Each number is 128 + 24 x the weight over its row's rms, rounded and kept within 0 to 255. Layers, rows and columns count from 0. Numbers have three digits each. The size before them is the row's rms in percent of the matrix's.

# layer 4 MLP up, 1280x320, rms 0.129, rows 493-507, columns 256-319
103:155189170127112094137114129147097123077087129117087146151144133164144124114136136095114126185159125152141138143163151149083149115104119092150144110156138132111127132134109155117128111108131137
037:141111096130074096188125131142127104128107119125169149117140153125072130141157117158138108126088124122156120090140142160129125154168100144167160143136081113157127133090093147128105160161154151
101:144158151174130133136152112125117108135119110123119142107117131148099139198151110151115126183152116153121136121110121114133118114143142129135140096124162145152145118068163121119116136149097113
111:099110085147160151123142097129127144056115117134149116118118099159159144138133161082150130132111132096098146116161125125130159108138119111147159119086089126130171114153132125122132107130106128
112:117109137118101104096060121144133153103166150145100100127163164168149097111140142170163140077149123080099139120124111116100106155147078101107094132140160132139110101168103156142091138100129116
106:116127140096103132151128149155140143114142107123170126119157136117091149110150148157083138121119124153095140095162129131148167137144108077119144095159146126133101166137076095109124124163151089
095:133142123091155169153176105132125089167100129081135095129135097143155118170122135112161143116122156161154126103136117103120094141129129131126112155133137139117119109144126080128145127144095126
099:151119168132159089134118072178095095136201088084105111143124149142142102146141128112132130096154114107103127118147125114162112137120157154126147157154150178173158158089150104118083122103142137
101:115160143116043132115124056137150122148128142150117130154098134190123133131124143144100092159108107086155142154151116098166144150139106160113080137170106122176108080118132122144117099134098098
095:137112143116117113178114121140132094153064102128123121141154128112130122165150131150152157171100173111118090139108122122157100114104169089171189141133159129162122145118134141138135146148124129
100:145112105098113108142115120177135139180157138148154084142132111118129125140145174136148158125091120116143093153128120120088127118099158098120148113115150147160114187146164140102153141165124130
098:173152093106100173136110123115117116154090152142113116118115109128126134113105115116129156122128117083134135130104140116108081120142137121153128138141129102083145147106099139139146092144112110
089:127124128104136097137143118139152185152116123129115158145105113109126135151145110165063126112119110158115106091108116170137108142087160131117173083134081141130164132148154136131137087156137163
104:107123117141082126144167108120094127097133136135113141065086135099124133143154091153151111142121159162125133152101145194140135147113115100164120113118151094135124134142105150120143103120089146
091:122135140137136112118157162117146195167138155123139122123111156152163142102136140116160109182124152126102134154150118110104172139141148126131165140134120149090150139109091119152148118125128121
# layer 4 MLP down (transposed), 1280x320, rms 0.0612, rows 493-506, columns 256-319
104:163142174100139123106145111104108148107107130145131124146113146183115175122162112115155118130180114158108113133120106140093161122135105167090153060131171102105134090096151138149129142119152179
039:137103117139115122155103155123149118118095123116161076153135117130092141095151116128194104128143115169083114149147126134149070082133125135156151122132105156155114122076142151146090173153153101
095:129116187094080159166147120137097164160070174108121166097172088112144120155148127165115135156139141115069160154127112133084115130105184144103096145069125149130132145108154127129109116126129160
108:113121139129137085101173102131108179138123141169103124111128123147129101110138132112147121109067150121122100144128148085136127107170138122122133127116115103148141145108107105139124107135147128
112:075129180132121132100112139133096172117127145163149121148143146140106197164104125138109150161142125081101121106103161113115154115102167107149139165112140134121152141133140169158149117137105134
094:156132089135118135147109126131136102180107133139099133126110120141112139139105122110117139073159131169132144130113158128116100153139122122126130131121129155138144062132149160137143113129120108
092:147129098114174153136133105148147096113141140068099152157147115117106164148153084153090153124100137182162078097139131136080123083144150139137113112115154101109145132107172128129126114135107145
095:154114123100134168138080142146104117106096152157124123091121109151123095141121145148089101093140136114111116089124150127121098097147136087176175069124143096165118147107097065146144057131148143
104:140125157115146102140145165170109139123147135125161121129139149140114106157117124091129132145150146140119124138121112112121120095130141097147199135173129124141099082131088109100114110113099124
111:081118173102128093165141140132123143111117122085157162137126160141134086145156109138121106151118152143139108092142127113121144146119132142141114108122160144163134117119101194123120129128134126
092:173063139106184093124106134066149105139108150075167159084106077188120116103132085127104105155136150103141137129151123112132150135133147149146133118162122123117133172144133120164136178117133082
101:143163117124134121153121118117131106059135125118131101119147065134129170145150104136119146113129151150144148105104131170067139121117107140147131137194117148158120140091121151143168113132119130
089:119117119122104127114115089172140147090141116136126144087120111166096171127142101159143156114118098129147137165157090121159156140133158095132116115113111147174141157143123128119140095125086153
102:114119148104100121158081117141159148124130119132125081115162131125167136124128115112169178138174124114082088125098115113117110132167098129120128122143137094138171137140117091151130097174123107
# layer 4 MLP gate, 1280x320, rms 0.122, rows 494-507, columns 256-319
036:091135141133116142147150167163107145118128124122105108135125131102138104134129135111165105110113118109100148125139154150139135129151165116160100149101148156128099132171142124174106146147136130
097:143101141138127103122197130120107163180107145118185114120112174100151134096106114148158116121145110111124120113111129113141116137097153134138188119133105127154103140118088149086119085163131139
112:094119082128127133100136114117149108142120166133135113082146147092106145136149121100120098147152120117141185147086150101094119160097128059141092129102133131093105102151144159129121126138128129
104:091141166085109090114138062135127155103099149149120083168093109161106124150127132172162126090097141142108113118126101145088140117138114134163134137155137115148091111134142167124076152145155135
096:105122083142118164124124129131132153125108127137129111084138132168129135118148103111171148114153112132118096124102106136116105169119107079157150168135142131152133147068125127155124118140100128
089:094155129115121100113136146141135140135100162111161107134127140099121117130126149115118113113132134158115183103118160178099130117161107131097128113107122108133094136091127136180156162141154116
093:148139130118105157098094130177171088149112093139136131109131124108129134080127118109140080119137114146144142132095133113113100111111143081145111133098121091127107167152132099139125115120150167
106:104142175133154111121132132151145113123146099125113128135128113136114102141154094117138165094140093135126163133147123110102126173124116160119164148105096075134121122117130132119148154079153160
105:114168173146110150143127113139124114154138143147152100147156161127098146115163164174154109140135131137119146133116145171145111145111130099171114158119113102103156154139110107135144150150129141
099:119120124083162128125097104080121130160073099099157156099126109159106115097127116168167103133121099139130172095097129132106108130139147111120103123135077083103125138129134137153139169121116090
100:132114124105117139116132133100130140114139164091152148161141132156139125101137116135114120160133106169134134137150136155100129142155103115154124129070152110130132125198182106110178163122125118
084:147113100150181100099091118165179117131094124111122088103130117116122108070113124127134109157075152091141141159166169092161142071132113122147132176153118142139150100123086171139140123122136130
105:112126092086131142099136164135126105132121121150123126139132119135142151103112137124105105069138098131134104125162121102137125151084150092127141156108120083156128092127135153131151139154153144
087:122102130156109145155154103132117088130102135106106147122122126166145136162149139148131130089124119124171127154119141137134124140107164106115102152140092117099113145142106122121117103137119130